config.toml
vocab_size = 32600
tie_embeddings = true
init = "normal"
init_std_qkv = 0.0188
optimizer = "soap_variant"
lr = 0.00422
beta1 = 0.95
beta2 = 0.99
weight_decay = 0.23
lr_head = 0.00877
seq_len = 1024
Each number is 500 + 40 x the weight over its row's rms, rounded and kept within 0 to 999. Layers, rows and columns count from 0. Numbers have three digits each. The size before them is the row's rms in percent of the matrix's.

# up: layer 8 MLP up, 2304x576, rms 0.073, rows 2137-2178, columns 216-287
# down: layer 8 MLP down (transposed), 2304x576, rms 0.0722, rows 2137-2178, columns 216-287
up2137 101:474458505489479556467460557545548518478508484533460450482554552526492405549500524482566454480529418525529583497479522516478492424502485540525460551474539521423531567519481515577570535467538513479529503536521519501534
down2137 106:474464500502533487470461431498509508496500572552535601532527501539488505505554544497458496517458489535539463455531435532532535444510489563495503558500525524574383532520515521467497450524487481538531559508524560541479
up2138 100:511480446491519563510505486477518467557478479464520515530517519524523506519477446499520541403490449555501533452498540424453469519602490399509588486466497493485500480478538517545571529454528507537560561486566531490567
down2138 108:562424495500569497539537520484514500535471512510482521512493403544485490493563473543450554518565473538429491526577509561444495481502582445492512538494481525536491472475561523506504506506471515501554500549482501542510
up2139 108:494485541479589548625480528489557499495446503559502535541481538516510484485471445517514494501527539478541572448475588474455563420463525470405492545465485540617510493448504496482433532495493520455457463524565525441447
down2139 097:456511494559529482581493623574544461538562525481484469539488524525522606540559551499509540489432492442468511532473491488475530509564540495497522572461536475480557513510499484522531515508486502523523498518486527518480
up2140 098:504520408545471441491572443546464396497442464473543517555491503524496596483568503526416498440539501574497487513469501461551553504484511533510549504529550503525495433491490513459551437459541480496507516399581494528549
down2140 100:573565479507480462528510500553456495484483472522488448514468522537542544537475626588461541524544545530528548570529452490522489525497518645512498569499590484571540545546507474534485489528487618533511468502494504501540
up2141 102:497490484454494540403502477505469498560564526538434578565439492529462525488505529509491551462518530555485486499543518487416525493524527541482403475488499535489477458478462511520471438482453607471514467458526520534537
down2141 098:458517453517485581446454422471466467456494555531505469453496470505518436482545526471484485548477518528437450513560535538525568571544491524514482549545510498527525424500457425509507519511481491393596501538466494498492
up2142 104:522527441364517504556551464528489503502516525448466466481531541464495508597509533566524499532512515491524552506565525519510579518493548472457453554544462476515523465565561505466430553540481519543513471417453461479571
down2142 095:550561459556603557545549496547559544428442516568546553513529506536466474507424519481532497504494558521499508601534488558533444503493515534538494518530455496515492528501521555602492558434531502517451518506435524496548
up2143 101:510539452508576530474492473482505494458531487548421538458472525522471504427501570532504544419545523440464500498531465469493545503525525370400515468543558436469518383511457567563513475558569529513501426523456472524550
down2143 114:445536437482535485516474515554519475480479565503473518464558491503482548595485530533550490481511540521530502559504465557538492496506490450544447547469503488506459523475481492554482534552500475532530486556557468584473
up2144 102:546519496499511489481506498466481501475478497447466497528522552529594503517511538533501556512471500542368470525470518473494463439466522569505476468514417456528431463485545467455464530591519492499485523557530421509517
down2144 109:511524532513490578426471506502493505440623481509509523540604495489499481467540530476541504524517486522517556557497477480558465510509515492448467492441441511491515469519513498503477508444501515528491488500517506520509
up2145 098:526455520529469570508451532446551457432519501464487521504452534432469457489556488351494545503506513450484511511483560500515513474473536559508525544482536445554465530499450565524502511554452462453452470473556507492553
down2145 095:565557404380420466534459406521494496495512519521488456540501499585485564490494461528541580536493510548503496490489465567510463532536478512522503505513503549483498535512585453542527487477495537445545478520521494518531
up2146 097:500545448505499470557502467440520368466508505391529489534465502530580536533484474477552513445560579510421453511456476506514485578571517550442503525525465474451503523535454462464505578527468479523476454503449480451471
down2146 100:444499514466534533482498515587498515544461492524494513534488456530511528546505515546479502495472499427572534525539495509465474538556513494506552490506464515446536467507448478507486462507516455611485470447472463520518
up2147 103:551474476541477491504443500460441474524475597474588603491443498516441494453498552539518516533463504498439431488517544510484520479475453545501558553442571562516488548508458483469519502531518448525514535470524497547469
down2147 097:462491393488517447503448534561476511511520540487573505508421452476454532466519490446455513463502581449534506479551495480420496444500500526549534448496509498537521480481480519493585537445470480424491513461482426563432
up2148 103:580518520402553494457451445527531479559460497418451480511550502447569521529520476408407459426439558582476553578490535453514501467518429463521481484493554529529523540497564531490553499496496459558513529472527542464539
down2148 108:442497465494494396518501554526470478559534506465507550466589543495487501497548533513500455512503548468554580463485545538593475532558489492481569526477523500491569485496528511407503513438491504538491463462458474480509
up2149 100:496484443522567510483530500515522478442490539503529464446489398472507433429480475536607516438518469490470514565426421515469551496477526521505522482464510516487505466534551482569454516497464476509459565503525516470457
down2149 100:503531509506525469478472525506511518513552542500418526553497525550490516564542507517511433518453508483487490531546602494453520408496468549534492526468554548531472537520509514443438412522478583529471508450528530515506
up2150 098:478552485491468527441501433517469457470491479615484508443461462494514456414441528531587508523483501490542476523509469484513543521476469483434465541513479499484524510498471541544443558521449509450488492495518524475477
down2150 106:504533475495470531513506488530510498491525452542480524553499490490497538560495520529504550456537543456512489565528532522475462559534492511485569539535489488531405466491497540472479495500584479457532489521403517436447
up2151 100:508462497594492505487509554439448543537424436558492419496497514480501524459511476458493496545483480507521590457487553528503476530447495476462471521518479464481510551467456475429456528468574468500478435561497432439540
down2151 102:472475650506521515542481517509494572544522488437488452456543489528495503543501484556492565498484505437488458546512507476600558496493535464527537469506465438527487500492583528476511460444497526528527513520531529538467
up2152 106:514497511461496506511470456483471476464468560457421534563517595522462484503477530551535474476491536484512479477498477517503518511519522536465534443520497451505501518478466515531516487535523479443484528499544494486398
down2152 095:531487451430488490515569477488532453483484467471544475499493511526522509522526561511494486558506467516556504511464552428490453468529517558484475610506462502429433555473489532537595557400537485481442503568531558564456
up2153 106:546426504437496484435518358545484507517462558502445507578530477557523525520519398421449477476459508465418552511494512453503515493496488519495489472492513534473526513491599513432489503495526476465513510502508456557562
down2153 112:540493488513453613483531491543541468467497492552500557475557537594487457493458585494458515492521518523451436415547506517528471465581587493563563483455501494601470485495508458478526514505495571480535480473485520466582
up2154 097:553552464481506514527459500495531478462526496582458564455460534487521548460490578419511548514456558462512565504545506480500428501484528468479547487536460525507539462418488512559532467469491616516488441510536596488473
down2154 094:520469560542495432447491548514504486542523550497542537551554471504455518514512446477546489467612543478431501502522510590626494496483487471554523547458494498538558461541456531474549580498561499474494485547482536555530
up2155 103:516522475509493537458544423481531483498427539509502455541482506474469447500486506508507457552566463560505501543477541549503489494545562558538490489580459512504534511508478513469502464558563438501407494429475488447422
down2155 104:508463525523474505462519488431562489489466530481483513565501529457493475537531452450473472446531522569522490479481468566551439591495463582497490489541515435565499500480527461496506495557477478470591576498467502528515
up2156 102:521419453443501500621462474455418485483459519497589501552486432444452514445475442555473426472454419446461430490517518476512501495527455501483569566509523457485404499596528462522482505498496460531480530574498441476504
down2156 096:532521515477489515531538479503460500415529555534554502483508548551495512437460599452550492514429466485577482495535583502465464480429495460407485484523509546465560506549499410479533507512511454462529552553505472490488
up2157 100:507522515441550485503539491463477498513516460489463571497537442490550518404455462470500527560507578487496489464471496582486459510486445568491593526471479458521558535512484538483473526503507495571546542420498473413466
down2157 101:520533509542512524466592487550459462578571482531508554449505482499485566509422567551492487543481562574517531548539507485541467534480536497540497503445476459422491512528468539470479484454553493507509492417491528507602
up2158 102:467489448473516545514486611458488490551552470481388532569465473546426532513483534568453503503416503559521481474493500450508493387562376529409497464444540496505485466518548497495489495451475525412497478523460527480596
down2158 101:528430522457508538551469549556366522497487500464576511459527562528537515496578471526558567482513459465508593497585497532489526541509471515522512452578565515536541434506497462521446513588481499496442490512492451458538
up2159 100:406467471537493508542473543618495553438504436494494512526513533516531475478562476520504582427473458499509446489491530523470534571470506483507486515536502417514457547585583489477452462419506493551570452473431464530523
down2159 095:553497564485438469467515508512501459573545516485467510500479485521469489578483522491470478459447582517450473502472561453487455479567459535493481444484470530472497465522498528515551478501467544474446524482591513509518
up2160 109:456488578415521480531551451534552456483452445517502526534525567504439506456510485471466515509489476528521485513511438529483521468493514554508518583562523560576449496480431511524534513459494463516535562550484443482547
down2160 107:437547439487501478489533569522438442509547470441553566530470492485568504507522457516502489477548564559563539497539541566489512546554580555531575520526467492503564532522499514541530549472500501500502504530556568604539
up2161 097:529480572502504475476511548504509491535559459489484569518470496511483476490523429518461455467497490460522466485494538522464463532479532477449475519493498423506436521523544500432515458507469512449553470549472501506517
down2161 090:471436507469481507449503417448465470511526511463451458517530463452494531556494410498523461550534472539511464533454473554441538526526481482492501477493509502520482486505464564562472455488524457479468471454470519522551
up2162 103:490563501518496479451530493529496511423472454563424490556420479480528495410502490534584505447511548543465528494455479490565468458482538499469463478529420539508558529531445526473439469496579479536520588484476464461480
down2162 101:528502385448527518515556584514465542507514530418538484422538496503509518610507585560462535530475514464504496477526539470445492467490497501504508479500495486529457498535554551522457548502520495481527504491522445501536
up2163 096:546428574442484473612477472497534551510519526528544492528431491448486567478494514498472462467592501484514573422473554507540417475545463528509483489548504550571451393504578516447559444476486522488517469495566482536488
down2163 098:435526493563492583485514516511464538478495540544510463532557561545504458525510478452452563562528478532451479560515521487476478508498596485504481505494436497536510534474490507503500527486500480502468544469515546480508
up2164 099:530517503557481470471497457580446461496530505493487500499470458530458440474482571518579519434485478464492537507492471472509513454536453529524446519554504563520454442419491469472524564463544545449464543553524570554471
down2164 100:573454451479484455526487479488544498438496429505424467514514466479498491524503564527514479480522483572521472523485488392482525555450497545472525516457485526476473547478430507468520555491524494500461517532498564472573
up2165 103:505474553503546484462539470515511472542539485526448519501455512529472573486517515485457500515559492511513521497464474478440441562511439527444453476470512468505504510485496483534482430562429516557506496487530486477501
down2165 086:566511572503487474573524452487555531516528502491586450486484455521555504562481506539568529490503506442482482482578486485558554463572527533500590549593525503481406486524494493536532473544475526463427567535497433502475
up2166 102:503549531498537453496539558502478475447564512551607521455541446492489473426435537460542492450545527573437548485518518526524535393461442535533520479614484484557435504475479519475515567461534552470483482510472529513477
down2166 100:505518546479463531502458528495488505503533551520507569549494519484505513551462467474579558538459484488508469490464496479589379555546472538550494530408492527532436542501503475512565645543548458485558508538475434494448
up2167 102:552422491494492526456513550513518502541451482571521478454485441461569573548542508528463473563507524391523474488453495455512508521448479473492449449512523544441521510481430523480473531565451480488539535470568574507510
down2167 100:491438437479487577499481528449537476509427499478505527448475501536487512519558504500571546511478489396495399530452498471463536550538482514525493516461551481521540443503590521456476454477539430445531558468537564564504
up2168 109:437500520549489573438453533526549523505517493553475600511503481500483452493515475426537465535447487468460501545536585500521429591570519487510481511467469487511536480451550451496459550530517514505487506481476482504455
down2168 101:553533486475547589489444509453495459499496468502520450508521516562469584553501577494513539507443476577503537413462543492466522467475476497524518427472578527504622543534569531478484491433488485515502469550484497493476
up2169 095:519500480581502483484509489500449508488497522475516552479460486495490472520561526475515465459467494448447514551493512525525526515531529473496517481441458464455516444551488418445549472498577489461554600493441507517551
down2169 091:540486508413561486494492494546542484485554409499438529487522480532515486472480525473521479548443535488567495507514469529554519517561498563459546509473509542453537492467438529500572548487482423471452499536658526477469
up2170 102:553514520574526542530617409493592443490518528453483508438476545473522521535499520446454508481475578452500507418568528477489514477484468484427609492474515518507487508464438517439489545488510512480453501441496501535502
down2170 104:536557533512524458409560474451503552484490520483521455474495420500463450544501520470499459583474580516513485485527482401467476570506533490455537555473483519526508507459509558572578503510457442504528458578532527515510
up2171 101:518562567500490517455485512509480548487539542515532574511589521505572476428476519460438500537465474520435486480504516557562472526572499596478506524489430485510472496491460515477488437498460481532577532522484473485457
down2171 104:432529464484523538563513568568445489425488563550508517475497555408542474458531591473430460490591472474563557502551486475438543478424525480529516481513468502453536473560518490497419449499449553484478520499494426528514
up2172 092:542424514563457516557471532490500496579522466540461488557446436489481596509547472442447528507499612512528496515467574519470553456402492507544518541542412451570483507476483495542501480526417520543436531544451480497504
down2172 092:517532501501548508529485528499532557528516546502450437484562565482442592548493519486541469447496522548506543468483504530468457466476441546571560483538474455469603493527471543459517492482503473513524486449450567507503
up2173 097:469571437518508457470472482450500526555489485534445491528610497543480476504435483501529470507459490471403550519489464539578496496558552499524474543557484498531467484499498543490540491471527506517474507544433603529479
down2173 102:519553531568416532507496493494521464416476491429550539516523508493444473473533536486505489507446530510468547410506473489561517464591489497413496499526420560505492501491516537504511448554423510605558544519424531524525
up2174 100:514514557468473552493491463453489480489457508470551495509469519543544499428495551524440541514466508509483542505533531466534502448481464512453474435481552493487502503424493465514504495525487498537514526541604493524574
down2174 099:612492517447503533560464578472468533494481514502528556517450480488563474550400445510488534499548492529515492506551492517448563444500432473550471503484541523529470542472530464500526494451520480407477488512547462493527
up2175 109:502496555488455447473569479465533516491483647502518547449559541539507452486499463544501513550505485484548529488506512472430542454469535553500504525390478604516524467519470435571458506518513505547509503559545482534506
down2175 091:553447536478515547469501548512536515566418500499473517553570515514487456559532475451488598522484503497513481469502560543532543557567535481508522490510443536492477447502523537476490516508497482436553521408485489527538
up2176 100:523430475490485431489450470510546501491477530507543440585517460446483523424475514483466587487565536437463513556519534529438509496486513482519527527479449453495485457513451512540531490500519578478512507472567522501519
down2176 085:572516499500497498461533484479559571467502459513431497487514509518528503477527578506491410543550484477531465465520500499486489450495473473502518508580546538519575511482526487476487529501487482470539504473522483484461
up2177 096:510518465521408508432495498531513541440403557498461552506445495494598544534453478431452575518440545494511526485466495471470478444535548529581500471455552470542500533530496473418507557530479499562508431506526525552579
down2177 095:461445558578504463452504540510528539545478506507489468460495488499510498471547481438612506517524464540452484410630539516546554465546523558441483532516491472498496508548494554497530475487474525507492506457526546503487
up2178 102:495477472470476515484488539593475494471543501507498553507471524480523533526455461545415471532516538519505472555475469499626533518480513555511484452506587490496505450510523562432520514444508509453529493498468497517569
down2178 110:481422499483455534502496496511456521516429532477442435556481468477473539528461519599480440488505549534521487543512535507531524475417491532482532445469581472502507543530461521575461424456508477508452542535527564525566